Part of a small language model's weights: 325M tokens, 6958 steps.
Each number is 128 + 32 x the weight over its row's rms, rounded and kept within 0 to 255. Layers, rows and columns count from 0. Numbers have three digits each. The size before them is the row's rms in percent of the matrix's.

# k: layer 4 attention key, 320x320, rms 0.0522, rows 230-255, columns 240-319
# q: layer 4 attention query, 320x320, rms 0.0543, rows 231-255, columns 240-319
# v: layer 4 attention value, 320x320, rms 0.0452, rows 192-247, columns 240-319
# o: layer 4 attention output (transposed), 320x320, rms 0.0473, rows 192-247, columns 240-319
k230 098:113128096089063123147118107092000106091144098113130169173158134169113104120150127125101103149110145088137099137155157144125155141126107145137124128146121106137120108131148179146137120118121131134144127145135128149140088114132115193122131135
q231 097:166170119148154144116112081113107124110113152129117067111141162130168125103147124153139179086123116141171187152133098114156134111140100123134133124155150148141179119089127161098083049154119116210107111115126099151160130092114186194146087090
k231 097:130123126136088100113094139132255174145136144119146115074129130096163148115103150132156147153152143125156163072145107078152159116088190117124085125125131166097079104096103173116158057125091111151107105102130130067088144128133127128116120132
q232 096:157135150131143143093144143131227131097105129118146071111079077154095161119103083179094117105154105171135095115100128122079145078137147119113098115112152135152057085077139124132168151174140137117102144108086115073181176119106091115122102122
k232 097:102154109207189125149098110146255134124114121110150110123141112100157157153069133109176112134157168130115126187179145108110121108137140182117158141147132165116125131076114136098127123124119073111142155073105109085086159164125110061135128136
q233 095:150158090112138097163140133094178132127120092155078090135095084141097098113146097174135126091115123140116099095083116087080054090163107169115150103134123131180113128106165121192153045147155151125103188205116112162104127175101122106166132142
k233 096:127138114126179116154122092164205141152122100167118141165120147139144089151110137155103094089139145111127133178148168108152104185150120142107114152119104127135157118085084094112116121135135143103138178075137108101205143153134096069150137176
q234 087:150145117111077138179158129137169172175099114097105112111110077152116089122155111141126116093088138141052115109104126170049109219143132192150149104138170147152162136127165086154169185094116166145101122109108126066138163061128130119167164162
k234 083:114166082124102132147100125124165135117127144088131152165141132163137167169048123116143099111116161117127160137119189116148129154116116152149168177144123116114166100106128081069137129155145156097128148100109168116160122156129126059188144152
q235 074:145190063103116121171161117114130104153185138191111142160114148149086050148161161155127134076126081165180159128128126060133165138106116053101102067121138151116100082062136168096113111223142113109122084171159122130103074117114163063135080123
k235 090:111102152144180123120148144130255139125119130166099094119088125087163129131115127138181170102128091154128147094093110126132098150133119123118136106108155135136130117150100082128123154114116113148108131122130126094081151136119148066110098118
q236 082:150105105142152108110147104119205096069114107138123127123109109143077161137114081125140094130158059178132064101129133111124140113169098111093111105102127133139090112117130117105164177160110111090107141167117079036126156156096057086093125139
k236 100:113165158191189135130164137171255140141094139129114077088111091064156163105110128139159130117123103165134125154114132135103095081171127137124175117138160159140147138103100103109097128103127111110146163105129125094147153160115117057143141137
q237 093:165164185112174108103136077114229150095122103168116067076103078163087143109106093157149136113117114132156131105130118120073095074187095141106103121161198124143105131126107087132113087178126133152040153164106120092149216131092107101140131135
k237 100:110155117165151104145095120166178148150131104109158128128144140098175163139075149091130055135157191116116167197198183115137138136140096163112122137160142157151167127047099170110108103173092105104147157093113109083144151164101124078169133199
q238 091:126117115175197163104143153135161152143146186153133148171136138121194145104135116140155154099103117113089099153138130085117107143139107153105110074127122113120143143098152153126178085084163108127099127103148058130134151117145182100196073082
k238 090:133167186168151116146145144124255094116132098102116079115122117057104185105070142160138126121129099144125186137128130094136107052134139142138163112117152164143108094124152128142136144123099133122147117051142127108167086125086153078116146126
q239 088:132117116154164162107121095093095105092136116107116121062156157078090171143086152142149180129175113131199105121134097125149084072106149120144111153098124106108115086163096157122102109209121110134153162116164140121108128154111157179091132095
k239 084:132113146139120124164136165105140143123134119083130129076152122066171150115168151121165182132206147111164109093116087157130137071132151213131137044118145146145066145193166167136133033131083085158121066154159070077110144108121130176110157108
q240 077:114138046156192148132156126107153074145191122144128096121110123167101145121166093138126135075141062156158086082136111080115115127135066097078172097095127125108056116085140131074114097107193086083128143140136100105116127123150156134145078104
k240 090:148125145164190127138146139155255142191119137132118102093115119055138147128107126149160156103150123170133157147100116118122107099147150133095182123122156130165143141142130082118129148120118119111100162096115116102136158143127142075139131106
q241 092:137097097144086122156143096156142140148134146104117155103116076097126049093122136150130156149120156126117157138086141104097165202120168134104142154149182195153143126109121126155098106198169127098123145184135178138127085133147102099110159134
k241 092:118074112130057177121116094064068161179143115174125124141087104174173088140204125185117135192092093120148135162142139091129087179090144082064126169132118118119142159084113123103113159112180103073101118088131085163145102176143138153125113155
q242 077:108139171128153125077106125122126149142170138102114106145130090127140161094109156152135153140092175067116170184163128133100088075139119168148121180175146108122150174127168111136119077063178132167104156080107149209170124106148154174151137086
k242 092:119096094097080103136087087140000099130169144113142195161138156185101108154148133098094080146127182076123140153154147135150161164130143135116109147140110106127129116126145151167153102151123111106128131159137116163154112139137120202131107131
q243 079:135081171170161166061074101182150146075119102071147110105096116143133205090057118093146128182098164121106115173153139193110099092160103137151113143164160135121129145173103102156114150142123095137099135121121125106154197137108106142133170162
k243 090:104131112138075123150089113110000106101149107115135148178178134133130123129143136109094088193124168112118119166124153121150164120129146124132108144137111158158126133074177191131140110127121121122183131132136124169156090141098124208129151160
q244 094:121144111134093127152174124152188144119088144125100105109089105155099110070175131134105137077119119183087142128062106153072115132127162112178170095084152155145113098081125086081147131144121142105136137157144144083155130092129127141106119120
k244 088:152125104153192145115129119151255143151135126122126116161156105150179150188050112103175109122113135116103103152177154124129140156117137152137123170140170151053134118115095087093169168120122124103116140074116129131114184119128132030164113122
q245 085:107116114135066103195114157140105128173137128136126155126096097159125041122180185111117152130123138145076147111128106124082171188122158098129164108070133161119057155126160086086154120117116130060147129123134166171073111138177138129115198125
k245 087:161089105121140142200140158090147130142124109145116101190069097152097137088143098119181203105057093152096062141080076122146097183158119109114149161106145136086143185186146050156141179107154158131104125156103110227095160141149129091106129131
q246 097:141143150128172082092169197089154114120104110165156123147146142139136181082175110137109121073137110111092099074113077119114088078144102174144114063135156058118167139113153107147137125052098142148106155124132094124150197129115145178165102120
k246 093:119172140108187057131146112170243123090112103109140137125159150075129128156063127130096070094167159145130113119149176117168138097149152166146115083140173164108149075097155130120137164176102182110141090079136153080125138086132114077147144131
q247 100:119077125155116154146113150122165089094143139175138162146138132130111078176110122158149119171163140115153128097104131100130161140078194073068137120076088140114070083147119154200173106161167098069126110145091133172079112171143097041116105092
k247 102:100128100149157143191148119121077104113112145165112102090111124156107063085176118166161226140148110129099123184179112095082095129113101106131153134101084109177140168108133180160117096089177109136100148181128071222061125159195132158133114091
q248 083:133129066108143144138144125101124114105080111111085107108159110163141105099182144125115164087178146144089077114102116134131115118107162173125156105091150139173069127095142102105123176176071192096150156104097101152081120170104153180127146099
k248 082:156132099147172137205135139101255131138100094153098135123147095121161129131093141115180150110117170124127119118151121137088148102146113160126113138133168172114126153188159134130144167130098125123115109127103061078124116140138123075137176134
q249 092:163184112089147172101065152092134158154124097131122082108162147119128080128143101152102108091128110164127140118117167142131062112171092116119111104148106101167105101130170124124139042073133155164103137097106039173108163089124138112158055105
k249 091:122181169143145095123110129149202113077116145139146139124122166110126160101051146105117121113118156131124148124104117120131132108113103175180117122137111146093089145072102102124123122146118098169143117137096163102086144131158130131136117151
q250 075:166095141103158163103129105136169120108091121055114051125088066129096184102105078120112103132088115128092102097132155151072090068213084141166160171174162139177145139117068050155133111077149129135104151097094134117144177112116098164134127146
k250 089:124123092144092102154084081169076152172128143098181151135169133160131146153128157068082050167168187127131149167196183136163162161100155155132089156146094135128153115034090116083095111178120130084113137127156103147177139125127112153144134179
q251 096:146122138091047114133157126111142087125101125107113155074161130147084156187118114089102089155135114131149154089119130164115133111085118125149128158144125101093121102188092094132118200103083126088129165139152163073087127130130133104097201135
k251 092:148089092070123111123164146178025152132105177107157127115133150168131124158132128116077128137141157118110114120138175158163126173123085113116105123147111088109157140150133122099110117178160143112103100185141110161070200104126117127174104124
q252 086:118110088112084142117181147125168098107104129149088152145100134162119119158135110140095128125175115152118080144119129151111160159071180116137121111097121127119052078121127134101146255208078127101190100145129137105115109154098082131094165130
k252 088:141131114172185158157141128119255116118122105156079124129165116116148149154094109124196155100134101155103102143139113145084120083170099146123171128127160127121153145184140117121144187101113107146162142111103069109095157135121125065129161112
q253 096:092140098102143134160106156145014124163124132111085150157141161139192088102177190099123155127114120124107143155136135139154144175119161121133161130114098119137168149090163155086095101076145124122144093098138139211137093116169180192130112088
k253 094:157119148103110132115099156076126125125156135123117142124098159187077083152136097174129179131079085118133113079047079096139112137117137072173117172120127115079068142211157096142161158124147179171110093169114177145122103097119144180085106075
q254 094:115107182118089160130072106169046075090096098098118079122101134133130154129102132103120100159136122150128198151158137182155139079130147084146145160103104147112091094144086125135107153082129144126167114106096150146148125112122128217075178127
k254 093:142121112094151156147122143142000115111137155123150169139141164192088093108149136084166161125111156090123063131144093138109159147147125111144091166151107116085118147149116155150141121126140137200145113202113127179107201110157092236103158078
q255 075:132110073128161121138156105131153073085134130127140141151154125128094177129186113105112087105156033196131066108143142110173157126146103084068150102088100132153117109095114129080166134128114068063120130166118075011118143147124102099105103152
k255 103:130157153169190128119172148142255140157107142148135058096129107079122156098126123142155153134133119181139152135103125125100091086155135135127152125133149151113126134122123093112102118102142125122112144108133138112150174144135136050125154128
v192 100:175099138119121145128102197147133101115107115174123148143088114158086118095132119123152099056138112118120142132178125102147117114103143082111085133084123084114121124158155145170167152155124186129092132117120192138063125126122127145140096036
o192 111:147141107130152162146151162102235090151146164107097140145131159176070166121133103110136106092100147082089093157116134108101165121121067168110121126128114093148131099114105097166141134141133056102141138149144103081073185142119076091100136179
v193 114:118131122181120195113193105113109111134115162104130134078131131144054126112102145128121102147179128126130111110141214120127201136151128212155091114126146104117135128122080118113093124130166143151153152095138156105065121117096104092050133096
o193 112:120157131147101106131180156164104128102115181106125163116123134092135124181120183080144133144102161166179119157142005172130121162178132095146120197184137147099148166141172156105194131085133066117105133116130145085163136128148134172169126159
v194 112:066112153112136096091121164130145120116137149129184112170130155106125197123141130138072104097138146144157152101064105162131141098172095101171138144105174145064107100134114181124099148085099132145146090063126150088148140073017178118061147108
o194 109:163132119153169106149117164129161136137105094124120123092159082078128055126099122123140114118144099205092155113160107119124112148103202080124102112166106189135143116075155103141129132177136183150082161174119104154174052144178134107176071065
v195 121:144151154102121161104096075087135145048097065152108133170103154118122135152133114173152075044165126120098110097098067225112144106113101174138142083072111088135068128211143087129174125114122187124094115075127179098131123109157137142114074182
o195 118:164110071138129160100153172143156084170126134098119147098124142180105210078093114096102135132065069154158111176127182110103132143124103130092121123132132150110150195023102112128093116137111044085204133113129095097106166152111109119121107167
v196 110:085102140179126103117120108160128102196149110108179089092135156107118149112119115094073090146125126133145135151119212038136103128148123122128153156126115125128095130114110159107099208141063076139149076062091125120105147052047141131076125086
o196 099:159157137148170124157102173065189151122131155113086165157120117115119092200140167108158131081138181175104085118132072159172134133127192117112107115144094148120123034128145112153137144116152146126142144181144082154133082138178097124137105123
v197 114:184101142091119126113082123130135165168136161217097139144072130149139106165150119234120135077141111109146108116167150175131086166108135108070110182117106095114141141105114121135100160141170165123093103166128115159147130168196095136172114084
o197 108:118124131154106160143133131144148115118105123080140048151142141142101209097071118101106130167102079049089107110141143091136173090137127151159116127144115093164141132094134118144148061117106116115115124114112120136102188099136155158125118135
v198 101:168090148060127160130144216144140069126130099184134092108130160134130125117112140161099148084078121139115132070118147078160155132141126064151163093150111118140127114138138197159108165093114115130177103071145110112101123128110119146159140047
o198 103:143100128137190116124142088123061153111115170100140109190093086137111126122148148068130130091103081124108060186110077148087155118148193137099131124065127119146108124116113064156158079112171119123151137133130130155085151141119156107144087143
v199 128:070102135138115154134147165131136136114151079094100117107119146123191108058116169085108126055108122146068127078153191085146182159091092120128157074175134140178178116139113088114113145168079136132147141103097160114093117085122138084079103073
o199 117:173128127125166122152123107088090149170127189118120166177075119135105134139122151111117103127096111190165091185133099146123105088215094137107094129138142114103091090157105147123145115073145086093170117132151134134133138128102129120107112192
v200 095:113087123099136158150102201142148146203156144126141126078061117113175109086112118137106095114147123163114108073155141055151120152113117076133130204135139132091133129086094139096115227179065144109130073161100165180143117171083134080156118073
o200 099:130136151176182144139107130062138135155129138127106097179119130086103101132121163157100107077102147119069121127145113110169148083150138156111095098136143052184131039141135103166132045081159150146094131169126106158108169107117134197144114116
v201 098:176125135096110137134134125141133127146134089151134140152081151147081094130125122171141126043124107125105157127203190110142154139116099108118091111119126120166109137143137085137145112168051102135089119140096121129166108096180169118111083070
o201 104:142112077105156158139149151108227098111117153087115112147106126159072163098125132087091087119112107119146054148123162129109145114148105166085102108134093114145095103122105137146112151113093073108188117125142123079062198120096076081084140184
v202 102:184147069064077152087100149155073138118114164159149118174130140161103142164114136149136128141111122107134130187173041153138090136085136154116108179106118121090117106147105179159137163142167165119136136120165064200128113167190125170176096160
o202 088:126094135147122167125147137134000117111131109103140128134134144168112173096117116097129160159100111003137092140102150117097132112128107100144113122116113095130123149112122121122156119104134122107121115115102117171113165123115152128125110126
v203 101:067051157175139109118140158143138104146154121127123120146130171142158128139113118171134115114088143130115117110108196144154140139187105119126157095188109044093178134112080198147136171102122093125156115125136136090072132118035111145118103085
o203 092:126180165117093096129098133114148159136129151135147194092153132097173064144146131117132145135168183219120140119110076134101115184116180113177138140127126137147141129152178120114151112123148164152131170141136140187187026103190148131149097077
v204 112:213054163112141172122096115180139099190124129183094125135085165145130091177155117233119125092142106118104132119104151153124061151143162113103156133129080060134113176144122126143091168120131124144087120102120104114117143122193100153158115063
o204 119:126126088123129119142157118123223148067105164066145047170144137163082206133072120092126111122116115106106079126133132126124192133137153144135132123112095130163123126087129088169142083129114117104167138143163100145086146122140141091120089131
v205 100:084088144183095103131181160140121110110116125061108137135160143118108150072111129019138177116130138139095140122104138112137144145135093115168094113148128139108129151112158115112128100122125104144151162166180154096125109105068089117052167135
o205 100:149153133065150082145107123116191170130153144166129210094144148078135057150182129182147106109167215202160149109119099157136101170116142137114139127120131149134111126178112144111104180166137151173155141132142147101156060124133102063110170103
v206 108:061148168182125123137147089122121174136133105082113122070184098126147125165120139139099083171148134130160097085124185117110115112098120165103175115165128086133165105134056136124114142122151108109137105144084168111079142090042123073137091180
o206 112:128153153185118145113101138119077133187136155125102166136105138137169112179136181093145157121131151139124152138137058145153128120132134106161123149130150147080132116121164134123162105103170124106112126133129137192165083137152144245144117136
v207 106:119148129080124102121120159131137104092143129163156127196094171105116131152141133138080128152145127128170127051123169140154145129087084107127155100117167164114124122120061095103079137146062150151135095132140156125177160076117143078118120178
o207 107:149096156159199115154126062147067177158093152105114094144110071116125080130143198098139138108160087177133113122136115126169170108151179064066085116160106141174116140128118134153108093070165165131127136157113126140157098135116157134146120109
v208 107:174160119100163155117110061124125117170134138100140112072164125115127151187130168195105134174143123117117125115135134130103123108125130210131149136113085134184116143159130174086101161135103151102132076053063083133140135094213158111132085130
o208 108:099081115192143160110139123127050098092133129099143056169098098189150171122095127089128165109082095075138111172131139113157146113140141084137151094111119119128152119085114106133123077094162111078109126103105107183087198163112158209151095167
v209 093:158126126163157126127175105129121098188078152066104154101103120117116089178122131168141096186182132128117091034137201146138179143125083179102113096131138088130117128052082093090135212151170119119127109163151168131156159146137121083105143122
o209 098:098137168169104089117097093126103131113148169173113114103121149093153119149126193124125141115147175171111137105108047147184152152152160095165108125139159114155152148119156134121133069085164110143089132125132134152138128099159131220162127138
v210 124:163117126122149093095065100130138106202146163169145124120078126125137117175146061180092106098114118138147151183130107081118011111125159084107157210080135116106105150134143184161126171143075109115092080075078102140170136099125156169152128124
o210 122:122129094126138165155150204099244090093135100113091086136176137154068190130083113109138145128130110063074113138139151109126181129107152157140103075146088134121108069089144108153118146145107133114117147186146071150079172139163095081129092111
v211 102:140115127128151102141131150130136106200125131076157105044098151113150113093114105139115092109124137112072124112152216061163096171129111124138138158158118159073122156154140145090135230190038166108133058077040117131187152130118157130062120058
o211 101:136098113125170141156134166094158123144155154168102129149097118105105115126109146142123130089134170191106093179146104157155134126155164119112074073143121097157140011113113103150124075109116106129122132141142075172100169117141123115113088139
v212 102:130154108112089099071136141095124132193159163156182104127083094100055125086137084151127080099101109111165138168141152045163102160131082108135121164100146168048085111087139169140129139136091124127168091051138088156119113119129124096093146121
o212 107:158097169151156175148139192133186088104146097128068146094143138111092165163113134061131174156102093056116101158131061145125140142143175113120089115159103124089142065141164131160145172119090153155072175156096092086109174133141131112154119104
v213 104:184066119110150152100081163140134090161121128191123118119076163156103098126134121164120138047125108138078171117153151081117116173129151076124121162079117146150114155149167118155139122106069158149090089038092086128165127084179174158090112057
o213 115:142110082100150127159164160119232108076118145106113068164135119160056193100087104111126101137100063103131080163124148118119145119148113170093096093124093121148119105098101113162105141142097072101165125158140100112062196138117090049114099153
v214 111:106144094110080103072128114115122135094161174139182121117148123135123189148123156148112171173128136129134109111149079125131163100138167092158102193158215192093147129109132198104069128143129152138116129105144061150144105124170127121081132133
o214 110:116120132138135139145140118166050119106115086138187095153145070074165091096092114139127137157133074116156160130142163107134083094147133126160112123168106111136128122131116112077130124095132182154069100123077146173186141112144186114157135085
v215 095:101148135111126149130123114137128151105161117123079131118180118122165147122145196125130159153158118131144165050153131139114191091054128139148154107180154160168162107173097106120104075119096096133105155155104121129085090089217142092144089114
o215 100:110120141166120117115107057150027120124105121078162092165101106167174125112097146106117138134088039120164148159139171087137083063174053122124158144129122135137103169149110165093118121091156128106127105110111175139143148135090150176129119166
v216 105:162143162113150137141111096132123117164091159106132121112128113106167145204152156230140099151118120120151103101127156198112114122159152192090141122160137107146138129132104169108098166155146181118127091137100142121162146115218126100132118129
o216 111:104098135188113143132097122161073126128123119107136062144122112154160162121083155098101165147117070088111137138138130107168160109133160089183120126123123134125154154084161114140139046086159134101084134081101109169119144136140184222153102139
v217 089:153170169149176121109105102149213133178165132080099112095125101148147135130145134161178170127095111124147165117159126080111162098118112149101121138212143144144166126143114086137159132169105175125101127132060119107128102050191147088114090102
o217 086:090136123158139129141103125132255136111128122086146087157124124134155171098093152110092119139114074123138138158128146118126151091169118141159130101146113132141115121130118118131126104100107113103138108113127152112111162125117138113147100135
v218 105:139098196130128124149123131126132160117111087121122160127132153133157141176136155144138108014162139139033080050182134203134152136118113122115104179109129071122095148157129068112155197175116130114064087154131142147151151157151122126144106074
o218 106:117159056110130121096137107085107132174125128151132134151114121084130111063086110177088065127131177169139112111131199085137139116131090175138104104157144092188155119039082124092090076129080103142155122123142137122127190104133114143082127148
v219 112:134135114127137096148088161138143114150157151129172117128091150115165150094141098107090133182098141146121129127085107040139091138138126056139112185090136173100108155089133192122140171165085129113125097081081149170145155140037154155114129142
o219 110:132151129120174129163123150083186149143136122169089103165145099095119073159154129196146079071150214162080136106131160121166146103103170157106125075154120093158124014145115075140096129139129174155113107198168072181128098116157105091142139078
v220 081:129174116138167153122096091110142174138118115061114127074067150123174155126094166146082105135145121119178127151135135116115131095085159148103183097170153124160148091152102127114124166202130148122131105097036151117152116128077159111163076171
o220 088:142111136194134147129138161122000099159130149129112111140092103174144149129142152108136137128081102085114118182132121130164137131150117106140122116106138139095151118107137122131140075085154094060112108128103108193101166169120165209154088157
v221 104:116133129112126157099079157134130152131134113175164120183064134106169070112144099127131120044133118135128155124101085152135102158120113077116144103098123096062056102118087141151121099137075107139133117113166140113081149134126149105161102144
o221 105:173143132123148130122137154101236101164105130099075123125148129164053181112092086091181104134090043144089112132113133135107147118136109114106127131161130129123142118122159119185131181140132136096146161171153101089129117115090111024117098097
v222 106:130085146131145145104078077160139167175149122089126111094122157129153147153107205156085131142126116143172105105164179085121114106110151187123121107161082156174147154137099126081056162201094132120131109071034118114077118068111125068126078090
o222 107:122132109175156127152130113098063163110115168077149076188092092151145144154105132085130115105108170081136099162154153107173154103170127122151129116135109124144124065114113121136147041094135100088128087121118096197126162158146161182115104171
v223 091:021189088153120035094136102105139144169184178096121149070140083148114144122112115087100126205115126142187155213186179023088096098096122145113082188186199175115142120140088121127116122127142099114133151161088123133119105094124151075114147140
o223 085:098160175171108142159096163140195083138149085142118184110140143123180113146130152111150151136146128107141183134142079120119128116122121142156122132170108134096133111162170162113111174099120141156083113115145168111166119121154112144152147139
v224 117:150108165100099105125096108117135173092130121113100129157191152107138197180122131125124144068131132127141111084075062229140140078160123135137131091074116080206116149180151159144139101104119147133112128098173123127110091097047131160131122145
o224 111:147118068085163098128128107113115154113102078101157142117128094098146115115169133170083125152161127113154140129146187070138150149093168166122164104088142159141108175018083092070078107205135151145165125129103126132135112176168120124142141127
v225 119:110148121131139097120151150146129146109118175076114147165126101112168124103119128062185161183097150131122151128103042168145201126135155112132126108128136139077149131105152076142213081137148160106140201176167153141132139200099114125174175161
o225 116:106134132088102092120128115126091128144129076181137182070147158075161074088171123219115071127170193152120175108117168129116085158112077134135143138104166119145134158170119166098123157141109169155095122127137152054148072129124127091119157083
v226 108:197110152096144148148095108159142174127099091087152120167111153118206139161126170161139164145152140127071080087095099184131117165149148149167138131150093112088116178164158114116138135167091177106070121102114122140128158100186111170111121114
o226 107:105122064103129103133143078107106167135106149138182060142116100112123111089090077182115085093136183205146139121129223104149127125138102120115168106125129104204136122103078107123097058147117150137177099111147096157148137107128150066090124110
v227 128:136101182102122097109163125158144125091130136134096146157197177144068150180132126112120094090153133118155134121111141244129203091159130132112141085171133073215138145121122083134092130071148080146097160172182171094188140101152109098133137109
o227 123:115142115136102070116089048168089172119120107101180148115097107101186069131130176133094153143176148144126124061165161080142108161094148141153141182072103160185137227099132132074104101159160137131143140147104174111151061158145141170113151146
v228 093:100148085113090140106111111157140125133171161110120091171077115112164103126135144140103211172122119140149167124106141103105112123103122137084164141136150181155151104087082157127083065166125121150132134163129071153136140119148148104144096165
o228 096:111086157133158153156099112126090184107104123086151070148112127153152121151111191140118123156124062109155099148131122134194155084179141125132131099154112134092076137173114145130170130075107182116133079098105119161143124131094184144136144097
v229 090:110128155136147128097131109154133172162125131084155109082135136104204169125115189118067107152133131137164103096124183072156135116138151160127145106192114142144124135094081162081069193172104123100177097053059152133158152091077112066109072090
o229 084:144124130176160130150129121103000149129116152123118118155097101137134116148153160116152123090124196071102108156155109144169140132140162109139114097113123133134129072121121110136150065098154127106115113148111088216110122172147164204153116151
v230 117:151123156096118115093151071104132118129091119092142128157119131121038169173111132197082110082145120128163149186101124238116135110140122146142165091138132119150126129170138114132066146105142142135091119091149112103195090077180148107050133150
o230 114:131096087130136105139138152195130094054112112130136110081119100124135113115101132070115159147132054149152116108163113116142144184142205111108088166123083190147144175036146131084131096157118094130119133148098140123134166154149159123147080140
v231 134:148145147141122193160159081127116110074075126137076141142145118129141085128144165136169118151137117119129117124118137209093185110123128175103125085144095117176150130118134078117097117113156122155097177167141158129106122132254122148159122191
o231 122:096130110108079117122118068168072150120139159110129103152093146182127193148114139145118160112111117161125131112103148121161098107140049138128162170128134094132121248150123142095127112096179084112170122085146143109124139103060128160093153164
v232 103:097090124137117079119141196122132118140122133122153137149116155147074105097110101039119111090138150133143137138135184102128171156141112052159109142094146101101150117077129075139154103075114084130105162150147159140133113170014137144098179129
o232 108:131178138085126077145138132127196130134141115172102185096144138044123079119171134173113111118177186176113145096138107140120073167110115165098088136153127145144104103157139144105096205181107134185124139165144154076151097098153078063127150116
v233 118:122119124112115129126110163118148162082121102104149122103128124140146166140132125124085105051161107142114104066159178123118066093074106149151124147073147149144113126201116114114163125116102143083065057145051129144198126111139167137088092125
o233 118:147104089140188152126150127124142090148157124141099110153094113130106106090120163130102138155122097113134131160165163097150149086129090122071089052134104105157100059075067126129090122149098108105149110159113147176097189139102095180118102186
v234 103:137074166107124122141161138158134140140130142132149145157156176129105157181128118148132145134151163146102108094119121207137202123206093135165119170135136085113096183089095130107104154115132073121112137148164141120165135130115128154070154085
o234 108:121147107101111064111143075137101181093105122142185120111149086037166044114131147141098117121163167226158122075129145124128110191111187123143139137141128154183133150118130127107109110169094183205129132120133148144179081096162147084144146081
v235 119:070174102118109105062159154119137170097164184111135104125194101125150151137115146138153164191103135137166138201107016186114118091077163133136175093147171158113133108144133153109128065106212117116156150166181110119139118158167120082179134183
o235 125:099121175150101131119097118169023121123119068133171123100139110118180133103117131136137162176131049077141178135144123114105105136130146106182131141132152126099144177133163139086128137096133195129080107088083168161187082137122203162158117083
v236 090:155190180152175130134128073168191144175155174059081129118109068141189145145130157140162162149097112142160154099159163088083138100153126191105086129227133152165194172127113096120117133173102191120115142128070120109092140048214146094133128099
o236 084:082128136152136135149098118152247146117125113088133079153122135132163139117114158127096122124130118115137156148128155118157158096151137136167145097140127138140113117122118119115116091112118132118126108105132140109117163134114131133125117135
v237 109:114099153146127148127146105107113100081106056167131134110122151127071150104122117116123086018141126109078127144172171110113111095147106158157086109091119097160084140173143092135135148104093112155116120064113136086123111092073165133024109147
o237 118:183140077098137121125151170093224103143145172119119210133123137144070146147131103080136135098112162184171076145124117141097118167110138151075109137139105150106129113081109115130102172174121056128206154141139114095095167136148050089124136160
v238 103:151179072132130089123120112126120139194133225145139140133124085148124119148135118160144143255095126114179125210124063103119083155140157127080120179171146131090133104074127197133110106151215135151168150192182106157130134191173098103238139189
o238 101:086113205177077157129102146177072132108126072133138094108152164150181148142152137120132167154154135000089159095112100125129162112102169098184152113115127103110147156177180129152173108102131195132052121086102115150126105122137192186153157087
v239 110:155102161101126132077106153143129152097148095111119123193106163147134145127113155159139131082123124139113145076111068162149120083147139106152184048122107148125119136205159143141134105145078154131114135021131132114082113075140132135112114106
o239 114:152115074088171135150183114101096129110084150074159104127119075162104165105096114082138078117105102131146075206135184109104145151173123119088145149093114130130101129066085098151133093110127130090191118154130089110119143159111159034124087132
v240 107:132154082190153144096164066120113075108117142189136126111132142144088120168135103186125082111149136130129121164103156147108125166171110107118081137142132046124142127106097228152085106080154102128157101120142149088169127132094131163126114110
o240 104:132125145132039125114130213169202108139129131110134152120169151129152152130117113098173194133119112157125148108137053149102150154068189133170148169154115137104164186111174116115150163143129112112104168098107140140126097119143124170185147081
v241 108:032144121138128119100132096121141179130137097119120115154191121123164112095119155101125143156110127147209128111122151125121169114072119136120159072173175156112160066092087100114118051155160097105173164171142166112074084136080117057165122211
o241 116:137158193172111147115105131154031139183106131111133145100112100125169116134132156090134112162119092115132174136151088150115090117156124107159126179153147155057133157161175167122139144089131160139091120099116154127180072126110191182138128117
v242 109:094094086144134139148110169127124141134148113198134129098096135165139043076119111115109161128128104133086136154151162031137138169088121052124116176115115127097119143071118085151147105125158061155124145125117108163094116213092115154175102147
o242 110:152172135096112134117173132105163123129138165139101155173130145129073153137149093133140096110108164123122096121090118145089107103137089201102137128146138071122101091194103131134152178136092100136164106167177136122117159087104101075104150121
v243 074:089121128128095145101091160148067173157093130073137130119157131112156130108111188110062088134144129117142122118144167127133111131109148124123160134142100143099132089096124169101096221136179133110180094077095152152162122180071139124114104133
o243 077:160128124148139133142140121105000131145128142155112146133106120141122117131152130124154132126126175068114095148131092140153103132126142109136113116109133124127133106116120136132150104114138112117111126143127102199120105155134152176146110138
v244 096:067105128176119037121167156175135105162126148056132139100163130099103185062162149039130143167132162137110120147149141069116106148162159118141075167156130166099118141108140114108142139138117104120129136151157163099113134087098094151067174076
o244 093:134147148104127102167084116126210154118156120170127177121165151071138063176146117179154113111191230152128175095145094134153123147106135137160135131142114148149140089172140141122088165160128165182096152157150125110150043118166098086118169119
v245 108:160113149162157076119133114111127147129119146049101137121146116129078181183109174124164166153129133131070144156161073161111120096154197200147117112151117133150115181229210115138188114183159190127097152083110096101150123099209116139069116141
o245 109:121114056077116110146172124140066108094130105151184130078150099130168138075102094150100082146134168116180144157140194102113121170127101137169140131089150139136168123046066141087107077144083121133147093098123130121124145163145137078101116116
v246 096:042143123180151113142149106125130180085153095088135135079163106107238133117115145058116129160161141151100088093130088080121133118130121168151117114146119128109130127103112136105154122139114101094141130100099148124090115148105137143148113200
o246 097:137164145140114113102121095094026101199149120183141179133106131097148090132151109174145131121108206186142191144104134107134071118138098143176154151139185096124141097183121131068130106112151146127095112112149133191188122105135111165120143117
v247 086:104209162142181099108156103134183130169158174113125126091153081125186140149171145132193145131073087144179144139151133113115160107111125156117110089206185182105161129124091075123129097160117184089099149118106143066126145075194118055112109164
o247 084:097130158159126132137088131157255127125130106100143094133124110120156156103094158119118150142127055144138179156139123121118136108138126140175146139150136119115125150140147123118121122097131133127110120109117152094138146115122154132154120114